config.toml
head_dim = 32
max_grad_norm = 1.0
max_steps = 3074
Each number is 128 + 24 x the weight over its row's rms, rounded and kept within 0 to 255. Layers, rows and columns count from 0. The size above them is the row's rms in percent of the matrix's.

# layer 7 MLP up, 768x192, rms 0.118, rows 362-433, columns 0-95
size [ 98  94 102 102  92  98  96 105  99 104 107 106  95 105 100  99 104  97 111 106  96 103 104  96  99  96  95  99  97 104 109 104  95 104  95  95  96  92  99 100 107  93 104 102  99  96 103  94 103 103  90  98  98  94  98  94 101 104 106  97 107 100 108 108  98  93 107 101 105 103 110 101]
[[119 130 118 120  86  84 141 137 179 119  87 106 147 156 117 145 107 126 116 162 113 126 162 123 150 133 153  71 144 134 157 118 156 104 174 147 101 124 103 159 131  98 128 102 166 162 125 157 105  98 131 121 145 107 141 130 128 122 154 108 151 126 134 127 130 160 108 131 117 133  82 119 127 149 118 141  90 164 141  69  76 145 113 110 112 135 126 140 157 182  84 109 116 108 100 146]
 [ 93 160  89  75 141 128 141 116 109 148 129 111 119  80 117  81 164 132 138 160 160 137 122 125 134 123  98 109 145  63 146 140  82  99 138 134  99 141 134 146 132  78 110 149 109 175 116 134 106 126 120 114 106 130  80 110 126 127 142 111 137 131 166 138  97 135 140 116 138 134 102 113  48 118 107 130 149 155 117 112 124 143 129 174 150 164 158 110  99 132 122 171 144  86 145 151]
 [141 150 144  94 145 116  96 131 129 174 129 166  98 138 120 151 130 158 141 158 131 145 119 136 104 125  88 115 119  94 144 151 109 104 168 109 129 156 156 172 144 112 148 143 150 108 168 144 106  94 147 142 166  97 140 146 134  72  96 110  97 103  86 166 165 146 133 148 144 135 110  76 159 124 126 153 153 120 114 130  98 153 101 122 152 155 151 138 135 147 136 142 103 120 156 105]
 [102 117 181 129 139 131 124 145 156 111 131 167 140 130 146 115 122 135 140  82 119 119 125 148 149 105 109  79 104 121 100 120 104 140 129 146 118 114 128 125 118 137 118 163 117 118 133 163  88 140 150 155 136  95  90 169 111 159 113 113 137 131 115 142 146 163 120 141  68 114 133 103 142 114 135 167 130 131 125  98 130 171 119 118 130 104 105 106  68 172  93 167 143 160 134 122]
 [146 134 115 145 125 125 157 104 105 121 140 143 127  98 154 149 133 157 129 160 102 113 118 167 168 155 124 181 147 142 140 180 143  88 131 103 138 115 188 192 142  97 157 128 127  90 124 115 110 104 133 137 125 116 130 125 161 112 112 150 133 121  95 115 146 144 130 100 164  85 116 125  75 152 103 137 125 110 144 155 109 168 110 106 149  98 117 119 114 150 120 134 135 112 122 145]
 [136 167 137 148 128 105 153 136 115 145 121 103 104 137 112 151 112 105 128 125 151 123 152 177 123 128 118 109 126 133 108 116 131 144 150 100 107 119 162 138 146 122 132 110 140 144 152 115 127 152 133 132 123 132 202  92 130  86 157  64 133 112 171  82 154 163 165 146 127 110 127 127 117 123 100 133 141 116 128  98  95 132  91 112 133 149 134 163 120 126  92 152 168 159 144 131]
 [106 125 143 165  90 143 130 129 126  90 146 159  73 154  88 112 116 155 135 142 120 128 144 133  67  83 110 119 118 158  88 108 163 143 112 160 125 119 117  96 119 107 127 131 127 171 114 143  89 124 165 122 142 142 147 111 122  84 125  82 136 115 154 113  90 149 132 119 129 158 123 134 101 128 140 156 123 133 171 107  77 146 118 113 126 170 156 148 121 117  95 110 109 172 140 127]
 [ 74 110 134 140 127 103 177 100 120 148 121 123 119 132 144 106 116 100  98 144 142 187 146 157 131 124 141 140 129 171 156 144 169 126 155 146 133 154 145  86 141  97 110 119 186  76 156 120 143 124 113 113 140 142 126 125  97  73 152  83 116 150 151 130 159 123 146 108 146 141 140 127 158 118 144 110 126 120 114 152 139  93 135 128 131 126 111 132 138 154 136 124 124 147 131 134]
 [170 137 130 141 125 117 124  93  97 163 106 136 197 134 100 145 156 105 115 159 139 138 133 103 121 142 147 118  96 142 122 124 169 169 156 129 153 109  91 131 136 101 139 116 114 158 104  95 145 126 122 123 141 132 146 114  87 108 114 126 129  81 144 105 127 139 138  95 165 111 118 126 135 126  94 122 140 141 102 123 124 130 123 137 138 146 134 101 162 169 160 130 163 136 158 111]
 [100 138 112 125 158 147 121 108  99 135  85 142 113 181 110  88 112 142 114 130 115 127 128 165 150 135 121 106 108 142 122 109 140 108 135 158 151 116  94 130 133 100 121  80  87 135 116  81  97  88 124 122 160 130 143 131 118 130 112 117 120 134 123 155 115 122 175 127 160 130 140  68 103 148 161 148 161 132  93 138 151 145 100 155 135 137 147 110 148 113 131 143 147 117 149 136]
 [101 130 117 111 169 109 118  92 124 132 175 118 137 102 187 156 111 129 113 127 180 122 150 135 119 145 142 116 149 156 103 147 128 121 137 120 130 174  95 147 143 133 123 143 111 122 116 134 124 106 148 123 158  73 131 139 116  91  88 131 164 120  74 122  95 130  98 164 129 123 106 146 119 152 132 115 144 186 165 144  69  89 116 122  76 114 128 128 138 155 160 128 114 129 142  89]
 [110 152  98 137 128 117 144 150 121 126 105 163 150 126 141 113 142 143 151 137  98  87 141 139  59 131  92 168 122 102 164 105 151 153  86 168 115 185 125 140 139  87 104 124 116 126 128 100 118 135 135 127 126 112 154 124 112 143 108  87 115 144 108 119 128 143  98  90 108 151 105 148 110 107 129 161 128 144 125 156 123 114 105 140 155 146 129 140 156 145 116 139  79 128 141 120]
 [141 156  79 149 101 150 121  91 151 118 129 114 106 107 103 135  99  93 175 143 135  93 106 139 147 123 139 158 134 121 121 138 172 126 108 154 144 126 163 166 139 141 109 141 185  81 112  93 156 104 148 111 136  99 126 130 100 153 130  87 120 157 101 151  99 102 130 121  72 118 150 116 126 137 152 100  94 141 137 158 103 113 113 110 143 131 131 105 100 131 108 172 127 153 140  99]
 [ 87 141 158 175 108 136 132 107 149 134 155  66 134 118 141  99 101 114 138 111 106 157 120 125  98 139 166 129 144  99 122 131 125 150  91 114 145 164 152 148 181 180 101  97 149 101  94 146 134  93 163 120  85 126 124 165 128 140 118  67 148 143 143 121 144 142 146 112 161 116 100 174  83 142 138  93 124 106 106 119 118 158  98 140 149 126 101 181 114 122 138  93 150 125 114 132]
 [163  78 103  88 107 160 124 193 110 139 111 100 145 134 153  85 107 130 175 123 134 115  92 138 140 136 164 118 119 124 108 143 110 145 164 120 150 105 164 174 105 157 145 133 108 124 135 132 173 143 118 148 160 118 130 131 143 136 143 157  92 151 163 134 128 128 134 121 135  88 115 123 125 130  83 133 123 110 167 122 107 105  90 116 143 125  94 124  84 130  82 146 113 117 123 170]
 [167 125 128 123 166 166 134 116 126  98 157 150 155 104 133 150 137 117 137 163 170 104 128 108 159  99 144 103 121 136 139 124  79 131  97  93 162 102 109 115  96 148 159  84 112 137 129 122 111 103 116 131 135 154 154 135  94 107  97 127 147 174 107  90 187 116  99 139 140 133 107 109 136 141 137 110 136 134 140 110  88 101 132  92 121 186 101 143 133 146  86 149 144 132 111 122]
 [122 143 152 118 128 100 109  99 122  97 131 132 172  96 143 124 140 121 142 116 121  94 117 129 135 152 112 128 150 144 149 147  89 115 115 105 105 110 128 131  98  93 151 139 127 173 161 161 116  96 157 110 121 150 108 121 175 117 124  99 160 114 143 142 119 134 122 142 168 149  92  90 107  97 137 130 141 156 127 157  97 127 133 148  88 128 117 133  83 157 147 177 108 116 139 152]
 [130  85 116 110 159 107 149  99 151 114 169  90 135 112  97 107 133 118 126 114 137 105 161 153 139 128 120 130 153 132 110 125 129 143 160 110 131  83 104 126 151 120 108 154 183 140  88 110 126 147 160 127 137 158  93 149 135 131 125 135 136 133 148 136 150 115 146 132 124 154 107 132 109 123  95 126 163  77 153 141  96 132 117 205 108 136  81 134 150 173 160 117 145 151 168 135]
 [109 121 129 135  92 121 142 108 135 151 167 147 149 163 149 122 164  77 132 131  83 139 120 125 126 132 137  98  93 142 124 145  92 118  96 161  83 123 148 105  90 139  93 146  89 168 123 187 143 127 114 150 148 110 122 111 107 135 111 114 118 173 116 176 103 150  99 120 141 100  95 138  93 139 158 135 146 146 161 104 140 102 154 154 101  86 143 104 146  96  86 128 106 136 135 170]
 [123  85 117 123 127 130  93 166 175 124 196 135 152 143 187 143 138 101 183 134 138 133 123 153 102 164 154  92 105 120 137 129 118 129 140 137 135 126 137 138 121 164 130 145 132 125  68 129 177 147 105 149 111 163 108 135 116 123 102 138 136  81 159 142 121 163  63 135 150 144 104  68 120 139 104 146 142 128 129 116 147 140 113 178 123  99 116  79  89 135 103 124 117 148 143 123]
 [113 140 140 134 122 145 147 100 109 130 114 154 158 103 140 152 139 147 145 156 110 109 146 107 128 110 127 149 168 144 111  46 137 150 164 120 103 124 165 115 134 137 138 115 105 107 113 134 103 106  92 141 111 136 141 130 132 130 115  71 162 133 174 124 123 160 147 111 191 138 116 117 152 110 133 134  65 133 126 144 117 170 124  62 152 147 163 120  95 119 120 126 118 154 132 188]
 [158 158 117 155 116 110 128 143 134 121 178 126 102 153 149 117  98 120 162 107 133 124 142 149 120 101 194  98 154  91  94 145 164 148  99 107 127 119 184 143 134 100 119 122 135 107 155  88  69  98 109 134  85 121 126  76 138  90 159 144 166 146 132 136 115 120 120 151 123  93 120 133 120 119  99 146 117 138 115 133 103 128 113 119 131 151 117 154 127 146 137 116 134 125 127 146]
 [122 162 120 182 130 120 121 149 159  83 172  88 113 174  94 150 157 126 119 132 110 134 133 120 139 116 135  99 117 160 133 121  94 132  99 163  98 112 130 118 141 134 114 142 149 132 102 135 131 130 132 152 137 103 103 203 123 161 150 124 141 105 114 152 133 122 148 122 117  93 124 153 151 124 120  88 170 109 126 116 106 160 148  87 140 131 110 130 115 141 144 160 135 141 138 138]
 [121 155 158 126 162 132 114 105 148 121 129 148 142 127 145 130 156 164 150 112 104 132 114 108 134 133 115 150 120 129 169  89 102 126 120 113 149 108 146 111 114 101 104 173 162 121 122 181 140 147 195 115 136 154 146  98 120 161 162 121 118  98  79 107 109 124 124 189 126 154 110  97 130 132 146 103 118 117 113 162 140 162 103 125  87 108 146 120 120 151 166 154 152  90 156 132]
 [125 118  73 112  95 105 127  97 132 108 107 102 188 174  88 160 141  92 144 150 120 145 112 119 112 169 136 132 112 133 144 106  94 137 110 158 138 116 193 141 145 102  97 141 124 142 135 120 136 138 111 119  88  96 157 165 124 137 121 140 161 110  96 137 123 145  92 106  84 127 131 138 125 123 137  93 123 160 114 132 127 148 151 124 121 126 130 127 144 173 155  87 103 140  99 118]
 [113 132 130 167 121 164 113 141 157 153 160 176  89 127 155 151 127  68 137 103  99 138 130 134 135 138 157 160  94 147 144 139 103 161  93 114 127  82 154 160 121 122 161 120 135 108 121 122 119 114 115 154 121 100 137 119 126  68 117  76 138 144 150 110 134 139 167 149  88 117  95 121 118 128 168 140 117 104 129 116 109  80 141 106 112 117 138 138 145 116  98 104 144 146 167 117]
 [112 158 135 174  79 137 106 121 114 143 155 141  98 134 138 163 150 106  88 137 117 121 152 128 158 156 148 168 150  98 133 139 152 168 153 143 176 123 137 134 106 139 171 124 118 145 142 114 128 131 154 102 137 139 153 121 149 142 178 157  89 169 127  78 146 135 115 104 120 117 110 169 154  92 158 112 146 143 139 122 115 130 133 138 124 146 165  83 146 116 136 144 117 113 136 150]
 [116  96 152 115 172 145 146 109 104 116  86 136 122 111 134 127 118 148 171 132 114 119 143 141 147 162 134  98 136 167  99 116 127 124 144 114 131 174 106 166 131 118 148 125  90 154  91 151 111 122  76 138 109 122 143 140 141 155 129 123 166 114 154  55 118 104 154 128 110 115 123 144  93 122 124 117 107 126 130 126 120 162 134 146 120 114 143 111 124 163 111 163 125 204 130  96]
 [ 66 102  91 142 119 111 159 115 131 139 110 144 138 135  90 127 178 138 130 128 114 136 114 121 136 147 158 110 105 167  86 112 111  90 152  93 116 139 131 123 169 122 141 108 146 164 103 146 121 143 138 177 153 158 116 137 115 101 116 118  92 135 120 157 158 147  94 153 124 117 116 102 136 114 173 180 114 173 141 132 152 143 142  95 197 153 120 145 156 147 131 167 142 153 133 109]
 [107 126  95 147 124 144 176 147 104 156 121 100 150 128 161 103 143 138 156 197 143 152 123  98  57 129 154 136 136 122 119 112 114 135 130 116 139 129 145 163 158 132 170 113 169  89 136 177 118 140  82  98 151 138 121 106 137 116 161 113 126 132 131 106  85 154 106 130 101 157 133 124 114 131 143 102  98 137 149 137 130 155 132 115 150 162 133 113 131 130 115 134 156 152 161 157]
 [135 125 140 128 162 121 115 101 143 118 145  93 182 106  99 125 101 162 157 152 114 146 124 101 136 162 156 138 118 103 152 118 123 113 137 105 127  82 136 191  97 129 118 137 121 127 138 153 137 114  86 147  96 135 111 161 114 130 117 110 134 155 135 134  71 131 141 128 106 146 126 170  99 141 136  84 179 138 128 156  83 126 120 143  97 131 108 130 136 108 154 123 122 136 166 130]
 [160 106 110 131 138 101 159  79 121 137  93 144 118 114 104 156 172  99 112 132 144  91 143 145 123 119 125 123 148 123 136 193 144 165 100  87  98 147 146 122  93 126 115  85 127 161 163 153 116 146 154 118 112 113 104 110 111 123 118 107  78 140 148 129 168  98 145  98 114  99 154 172 139 145 141 129 119 154 142 137 130 138 146  86 147 140 155 102 148 140 155 104 159 160 101  86]
 [147 115 146 145 105 142 110 136 120 127 159 197 142 152  81 162 151 151  71  82 151 134 174 125 141 121 131 112 139  97 147 112 171 128 140 122 113 106 112 129  77 151 120 115  68 139 103 113 155 155 133 126 143 134 134 127 106 161 116 114 137 117 109 124 138 124 126 123 126 117  82 103 148 120 155 125 155 174 145 107 100 120 173 115  92 139  95 105 152 146 104 136 122 112 130  85]
 [112 125 149 168 168 119 130 128 157 150 170 104 108  94  83 120  85 156 140 120 132 190 119 130 140 138 140 134 119 108 128 113 132 110  95 147 134 123 126 143  60 103 131 128 113 109  88 118 157 117 117 145 100 141 115 131 111 121 128 134 126 147 147 167 123 155 138 128 108 144 151 104  98 181 112 136 126 135 103 104  88 136 145  97  97 154 101 122 103 127 149 130 141 121 168 115]
 [141 102 121 115  97 125 135 127  71 108 149 113 152 160 154 128 149 167 131 152 124 136  91 132 138 134 108 162 109 128 118 158  67 150 151 146 138 123 113 110 117 182 108 148 186 119 167 140 134 105  87 143 106  96 140 169 165 132 109  94  92 124 131 102  99 133 120 110 137 113 127 141 119 108 150 119 110 178  88 119  94 108 125 133 136 150 111 118 137 126  65 126 125 130 146 138]
 [133 105 123 170 112 118 129 193 101 153  83 139 112 122 163 130 155 109 108 111 138  85 116  99 148  92 139 111 140 105 122 146 129 130 131 172 147 120 120 135 163 123 106 103 104 135 165 130 103 128 149  96 140 129  89 134 110 144 118 161 140 116 165 127 146 111 147 112 158 132 113 119  95 154 164 136 136 113 137 136 118 136  96  83  80 117 157  98 125 110 141 150  85  90  95 132]
 [133 141 155 178 126 154 108 114 119 182 127 106 141 168  85  98 174  82 117 137 161 115 139 137 135 109 137  90 104  91 118 116 113 160 104 142 130  98 134 105 141 163 136 114 136 110 148 150 114  93  83  98 128 108 139 132 144 117 116 153 173 118 150 153 121 133 134 104 140 105 136 165 116 112 147 114 126 170 125 123 136 167 122 152 124 106 107 137 103 116 122 142 116 104 146  94]
 [153 120 142 119 123 143 133 122  99 131 146 124 128 150 151 123 124 128 125 162 148 110 138 146 135 128 105 186 115 125 117 134  89  65 153 141 128 102 124 143 112 116 155 126 149 122 121 132 157 190 158 143 148 110 130 135 153 170 101  82 195 115 147 113 145 116 131 105 122 138 130 130 135 125 100 138 105 158 103 152 135  88 153 137 120 125 128 172  93 138 132 106 131 167 148 131]
 [159 192 136 175 144 100  91 111 113 118 105 196 136  83 146 135 106 104 158 151 120 156 128 165 145  59 163 147 118 135 111 158 132 163 141 133 149 144  93 159  85 111 112 107 117  81 168 118 148 153  92 129 143 179 139 138 177 118 107 115  90 133 130 117 113 123 141 116 103 136 100 157 117 139 107  93 163 157 127 151 108 109  99 106 106 151  87 137  76 136 134 113 120 159 154 137]
 [113 134 135 120 138 158 134 113  94 149 146 116 129 136 105 121 164 132 142  99 107  84 120  94 166 119 126 159 124 171  93 125 163 127 125 162  78 166 143  97 102 156 138 110 162 169 151  74  93 136 139 120 127  98 156 144 136  92 137 128 106 127 105 112 112 161 158 158 129 120  97 188 146 116 160  98 160 123 158 174 122 142 137 166 146 177  77 191 133 144 145 117 154 126 107 143]
 [112 153 122 153 133 126 116 112 113 156 127 120 117 114 151 156 112 124 123 118  98  60 112 143 131 114 152 125 137 120 133 125 104 156 115 135 116 114 117 104 136 171 142 157 160 118 149  96 137 140 130 126 113  84 130 152 101 138  93  71 116 128 144 100 122 107 152  97 120  96 136 111 131 161 139 137 130 158 147 190  91 134 137 143 140 135 120 137 118 193 154 171 150 129  93 114]
 [130 147 143  90 118 148 143 100 151 126 125 124 132 177  97 143 109 132  73 155 121 148 116 174 166 114 126 143 101  90 119 124 154 144 112 101 104 123 140 121 116 131 148 159 164 117 118 109 123  88 156 140 140 126 135 166 144 106 102 157 157 136 125 135 130 125 109 102  87 153  87 129 125 143 155 150 138  91 127 154 117  98  93 118 151 121 141 153 137 160  87 143 141 123 165 124]
 [132 159  81 123 141 133 103 136 132 144 135 131 119 128 154 112 126 107 166 149 148 164 113 139 104 145 129 136 132 142 146 110 107  94 126 130 101 143 127 122  86 150 143 129 101  92  96  94 114 124 122 144 123 143 150 169 160 129 117 114 133 170 131 129 136 134 135  97 168 158 111 136 110 124  99 142 141 102 183 106 115 156 146 103  87 178 157  78 201 113 133 103 142 151  89 131]
 [146 150 136 121 148 166 133 154 157 121 155 113 146 128 104 156 138  98 133 125  95 148  83 123  92 159 129  90 138 155 111 119  92  95 175 173 150 138 128 123 131 106 132 118 104 153 115 124 148 134  92 177 147 142 137 133 123  81 128 107 143 133 152 111  99 136 125 138 151 138 110 138 147 100 127 145 132 147 107 131 155 136 143 156 163 128 148 123 144 134 179 127 149 104 123  83]
 [ 95 134 133  93 125 130 123 118 130 110 121 144 153  85 120 126 145 111 166 139 110 118 166 161  87 121 112 147 103 131  98 119 135 138  87 132 126 143 146 109 118 139  88 129 131 102  91 130 121 114 120 133  88 175 171 132 119 125 126 123 136 162 165 174 106 108 118 131 141 166 119 128 125 167 131 102 102 177 141  86 121 133  55 120 149 135 115 104 132 146 169 143 156 114 107 135]
 [134 143 132 111 143 125 122 103 130 129 118 132 137 126  72 134  80 139 137  87 145 130 122 135 143 120 156  97 168 131  86 115 110 122 145 141 146 102  98 143 160 160  85 148 117 120 139  80 115 117  94 161  83 155 147 140  76 175 126 160  90 122 126 154 151 128 174 138 142 128 153 153 116 142 158 164 146 152 165 133 130 112 140 126 127  93 136 135 133 144 100 145 126 126 102 138]
 [135 147 134 125 161 123 149 141 197  98 123 112 156 102 115 153 122 127 114 159 154 123 120 119 140 137 137 104 132 117 117 127 128  97 129 141  89 114 136 145 124 150 134 110 168 158 152 123 155 120 157 128 116 142 137 136 138 100 117 151 135 125 132 181 152 151 119 144  87  91 116 147 136 110 134  96  96 158 135 151  94 101 138 109  85 120 154 120 148 139 126  87 125 150 145 137]
 [131 111 136 141 115 189 139 124 123 119 144 159  93 108 120 163  99 162 155 124 134  84 150 101 136 186 138  95 186 120 135  96 183 141 136 108 152  84 149 139 106  77 151 139 166 120 142 158 153  98 126 125  98 142 136 157 141  96 132 133 135 122  92 133 142 163 125 149 110 161 139  98  96  97 141 114 183 158 144 135 108 127 139 121 123 136 135 124  95  98 109 111 107 181 183  78]
 [164 131 140 161 113 120 117 110 104  87  95 129 134 110 103 161 108 111 132 139 156 135 145 141 184 130 130 149 123 141 151 105 170 102 164 139  94 108 110 122 154  98 126 110 155 147  97 105 125  98 151 101 109 135 120 157 110 117 133 124 118  92 137  99  76  86 144 114 142 146 148 104 106 113 101 127 125 135 136  85 107 128 151 119 115 115 123 147 142 127 104 126 160 131 145  84]
 [ 99 140 106 141 104 144 133  95 143 113  76 213  95 123 120 105 107 105 126 157 131 134 143 141 132  68  99 140 134 109 160 115 143 121 133 112 122 163 158 104 128 120 156 112 136 110 154 137 112 111 117 102 124 116 124 126 180 162 111 139 122 124 130 183 117 148 117  84 148 115 125 129  64 163 168 174 158 117  90 147 112 121 111 134 166  99 113 135  93 150 123 127 114 115 130 121]
 [115 129 106 137 119 158  98 137 149  93 148 145 121 103 125 128 142 139 166 111 117 103 123 180 127  99 106  99 114 102 107 142 105 141 135 142 128 136 138 116 150  52 132 113  83 124 160 144 150 109 118  91 151 157 165 132 111 148  97  83 121 123 157 112 122 102  99  96 167 169 137 143 146 139 142 139 138 136 139 131  81 125 141 175  83 152 116 148 118 123 109 149 164 126 122 149]
 [137 100 138 159 155 131 140  83 134 103 128 113 133 129 101 127 114 109 126 131 168 122 189 159 156 105 163 155 109 104 148 128  95  94 111 119 135 147 143 117 167 111 115 108 114 121 143 150 102  88 150 147 110 177 179  99 128 148 159 155 135 120 145 116  75 107 131 128 170 134 147 140 119 136 131 209 116 126 139 146 100  87 136 120 110 116 106 148 110 154 172 140 102 159 131 156]
 [145 107 150 119 137 136 133 111 168 117 130 113 141 119 141  84 193 103 136 101 143 152 112 140 136 119 144 102 118 132 118 177 133 112  73 136 113 180 149 131 137 156 120  86 140 202 110 152 125 136 137 135 119  91  85 177 104 123 118 135 132 136 123 153  76 124 121 109 118 152 103 150 137 140 159  91 123 120 148  97  82  98  82  97 150 169 136 150 142 147 107  97 160 111 115 157]
 [148 141 114 144 133 117 154 101 126 113 102 137 175 118 121  95 112 139 100 117  88 181 160 136 154 174  99 122 147  94 155 141 113 167 139 143 146  93  98 110 146 147 125 105 165  94 171 111  98 135 120 165 106 127 118 102 121 133 176 145 139 135 165 120 128 152 157 114 118 122 138 144 124 131 138 115 128 144 114 120 128 163 125 132 115 112  84 137 142 175 104 111 149 149 128 101]
 [112 102  82 191 123 123 157 126 153 147 143 179 147 171 107 138 129 138 130 137 129 138 140 129 147 114 118 105  96  90 147 125 142 112 125 120 127 126  97 162 156 123  66  84 136 117 150 120 138 131 117 122 100 158 131 103 170 139 147 152 127 105 107 128 145 128 143 124 165 146 170 140 102 160 112 148 119 130 122 128 112 150 116  94 120 119 103 114 115 140 110 105  95 181 122  70]
 [111 142 134 114 134  97 169  93  96 143 160  90 136  89 137 107  98 121  96 154 120 138 164 120 190 106 113 138 103 124 121 149 156 124 112 120 107 142 113 108 110 169 131 161 147 125 117 157 140 103 120 125 143  83 147 146 158 125  78 157 112 115 130 188 115 131 130 131 170 118 104 140 131 117 126 115  78 144 152 130  98 160 143  93 105 161 132 128 121 133 173 104 135 166 145 152]
 [117 140 118 125 125 136 173 116  91 116 176 126 150 126 194 165  94 157 104 158 135  82 156 122 107 153 141 123 102 143 113 120  96 131 105  86 120 155 110 130 148  99 123 139 130 170 134 167 105 157 127 132 161  93 138 129  97 128 100 117  99 137 124 123 147 128  96 141 155 147 124 158 123 135 106 148 119 160 110 114 149 119 152 155 144 146 116 138 101 157 125 111  87 112 106 145]
 [137  71 115 116 118 137 110 127  76 106 132  85 120 116 102 149 131 145  90 110 114 120 149 176 117  85 120 131 140 173 102 157 109 133 132 168  82 116  85 152 147 126 138 117 134 161  92 103 120 126 122 123 141 145 193 139 108 170 148  94 115 143  78 114 110 189 135 155 126 118 101 168 115  99  97 125 173 140 111  95 131 126 111 130 138 142 130 138 140 131 142 129 152 125 142 152]
 [161 126 137 132 125 138 152  74 140 136 132 117 137 115 115 127 135 158 130  97  97 185 105 124 128 137 121 144 101 157 134 156 162  79 145 103 108 113 108 124  93 134  75  84 129 113 168 127 159  87 115 132 124 156 103  86 119 140 106 129 120 131 142  83 115 123  90 134 131 135 105 166 152 174 155 130 143 131 104 120  82 137 148 125 152 126 150 112 157 112 149 128 121 131 132 138]
 [181 163 121 151 162  95  90 154 184 159 117  98 130 124 127 118 128 129 109 109 109 165 123 165 117 127 124 147 150 151 145 167 107  85 107 106 117 105  90 136 139 155 110 122 123 127 151 150 151  96 132 124 129 118  80 110 124 103  70 127 124 143 120 120 154 116  95 131 124 152  93 106  60 141  77 178 144 140 167  97 130 138 159 127 132 163  82 127 169 137 113 156 144 179  98 143]
 [145 153 146 124 126 162 129 116 118 123 123 149 137  88 106 127 173 144 100  87 109 145 110 114 119 140 154 127  88 138 155 192 161 140 115 132  74 102 140 138 158 114 197 167 140 146 117 111 145 105 121 156 148 132  90 163 132 116 147 138 185 161 109 105 120 133 118 159 126 118 121 153 109  98 139 104 139 136 120 138 154 107 138 111 131 118 150 162 121 146 146 128 112  88 110 110]
 [137  89 119 116 114  84 156 146 140 118 113 134 140 147 135 134 156 141  93 110 142 124 119 138 125 109 144 154 126 148 137 161 148 145 119 120 131 105 101 132 100  93 167 136 166 123 137 160 116 162 135 122 143 114  81 160  94 125 120 120  83  96  95 122 141 104  86 130 142  92 101 138 118 118 187 131 123 109 125 162 115 130 121  82 110 137 118 156 125 172  98 116 112 142 144 147]
 [146 115 122 108 122 171 160 143 101 187 133 143 176 131 167 136 148 101 142 142 169 137  57 153 106 157 142 122  83 159 160 171 136  98 169 170 109 186 113 133 116 154 119 150  95 160 118 121  75 177 129 171 118 161 125 135 149 119 145  99  90 138 181 149 118 143 114  88 135 136 117 145 108 121 108 165 135 136 155 155 114 102 157 128 137 139 139 146 149 127 113 111 164 109 143 130]
 [129 140 101 167 151 128 153 163 135 124 139 171 125 121 176 156 169  99 124 172  80  95 125 115 131 134 155 141 118 185 123 124 135 112 128 112 102 144 149 143 146 135  87 142 129 126 148 130 175 121 147 125 136 127 101 119 122 165 143 136 147 169 147 139 108 109 160 144  81 129 129 108 120 162 116  53 138  97  98 170  99 113 120  91 133 142 123 127 142 156 135 103 127 147 146  95]
 [159 115 131 160 134 128 150 143  90 139 143  99 128 152 121 127 151 148 137 146  77 117 101 143 128 137 159 134 109  95 110 118 159 113  91 163 127 123 134 125  81 137 138 155 104 139 108 149 155 101 152 189 118  95 115 166 130 132 142 153 154 101 150 120 141 163 141 131  80 179 132  82 128  99 139 112 110 114 130 110 129 125 170 127 144 123 134 120 129  95 115 112  83 153 150  96]
 [149 125 132 134  54 145 111 137 100 125 104 148 163 147 116  82 139 133 127  98 124 130 129  92 145 118 169 164 167 105 156 135 134 152 132 108  70 103 117 109 133 143 140 134 182 149 131 140 178 132 153 104 102 121 126 120 149 120 119 102 144 107 134 105 139 131 141 133 123 101 122 143  74 128 133  95 111  96 128 121 110 126 101 110 137 167 101 122 142 101 185 165  99 118 170 173]
 [153 137  66 140 137 149 133 167  94 168 119 148 126 140 148 131 151  99 113 116 157 147 128 147  64 124 148 137 117 109 110 141 122 152 146 144 114 127 131  89 110 106 158 131 107 131 116 142  78  92  97 128 103 121 113 159 116 129 111 132 107 130 149 153  88 182 145 121 114 130 140  74 106 116 150 133 165 165 130 125 147  94 163 118 122 114 144 109 153 102 113 138 119 114 120 124]
 [152  99 127 138 137 137 129 110  99 169 188 129  99 104 113 125 119 116 157 148 103 146 117 126 115 123  91 120  89 183 154  82 148 119 106 155 119 141 140 107 172  94 109 103 150 140 116  90 203 179 161 160  95 117 122 115 122 118 128 134 119 138 160 103 138 125 116 145 141 134  91 137  67 105 126 107 133 134 151 108 110 129 150 107 154 109 134 131 109 131  97 118 140 161 152  94]
 [ 93 116 106 105  81 123  56 120 153 106 122 160 146 127 145 160 123 101 137  78 143 152 112 101 115 147 156 105 147 143 124 149  88 151 133 110  56 156 126 171 143 114 121 103 160 172  86 119  94 107 155 155 161 135 159 109 120 144 115  91 168  95 124 135  85 152 134 135 150 105 156 150 123 114 144 139 149 105 159 154 147 128 139 122 126 154  95  84 122 113 170 116  96 105 129 128]
 [135 119 114 149 120 111  94 104 141 115 117 204 127 141 127 143 149 151 134 164 110 153 160 112 129 122 135 166 116 159 121 127 120 154 138 145 128 119 141 125 113  92 140 129 157 160 104 101 117 143 173 158 128 155 151 107  92 142 128 129 107 107 116 147 104 110 154 107 155 108 122 113 168 102  97 157 146 104 132 134 157 120 170 152 133 126 149 164 149 166 100 176 163 122 164 137]
 [135  84 153 127 144 157 119 116 163  91 130 149 115 141 166  76 116 173 149 141 147 106 104 117  56 112  98 145 145 122  72 142 145 134 110 144 138 131 113 112 142 110 124 152 135 182 188 156 125 112 136 109 134 150 110 156 161 151 116 106 107  90 141 167 146 116 120 177 110 134 134 139 153 127 100 132 134 117 153  94  71  98 128 153 141 117  96 147 121 161 171 124 137 160 126 108]
 [137 136 115 124  69 118 137  93 138 126 137 107  99 107 147 117 110 134 169 119 154 101 115 110 161 106 119 111 174 142 123 140 154 126 148 125 105 117 158 131  93 108  97 143 128 134 139 139 141 113 114 133  91 139 149 131 122 141 173 109 113 135 114 116 144 134 135 156 158 117 147 127  61  93 142  97 149 106 127 145  66 106 121 132 143 146 172 127  96 176 135 135  95 107 114 134]]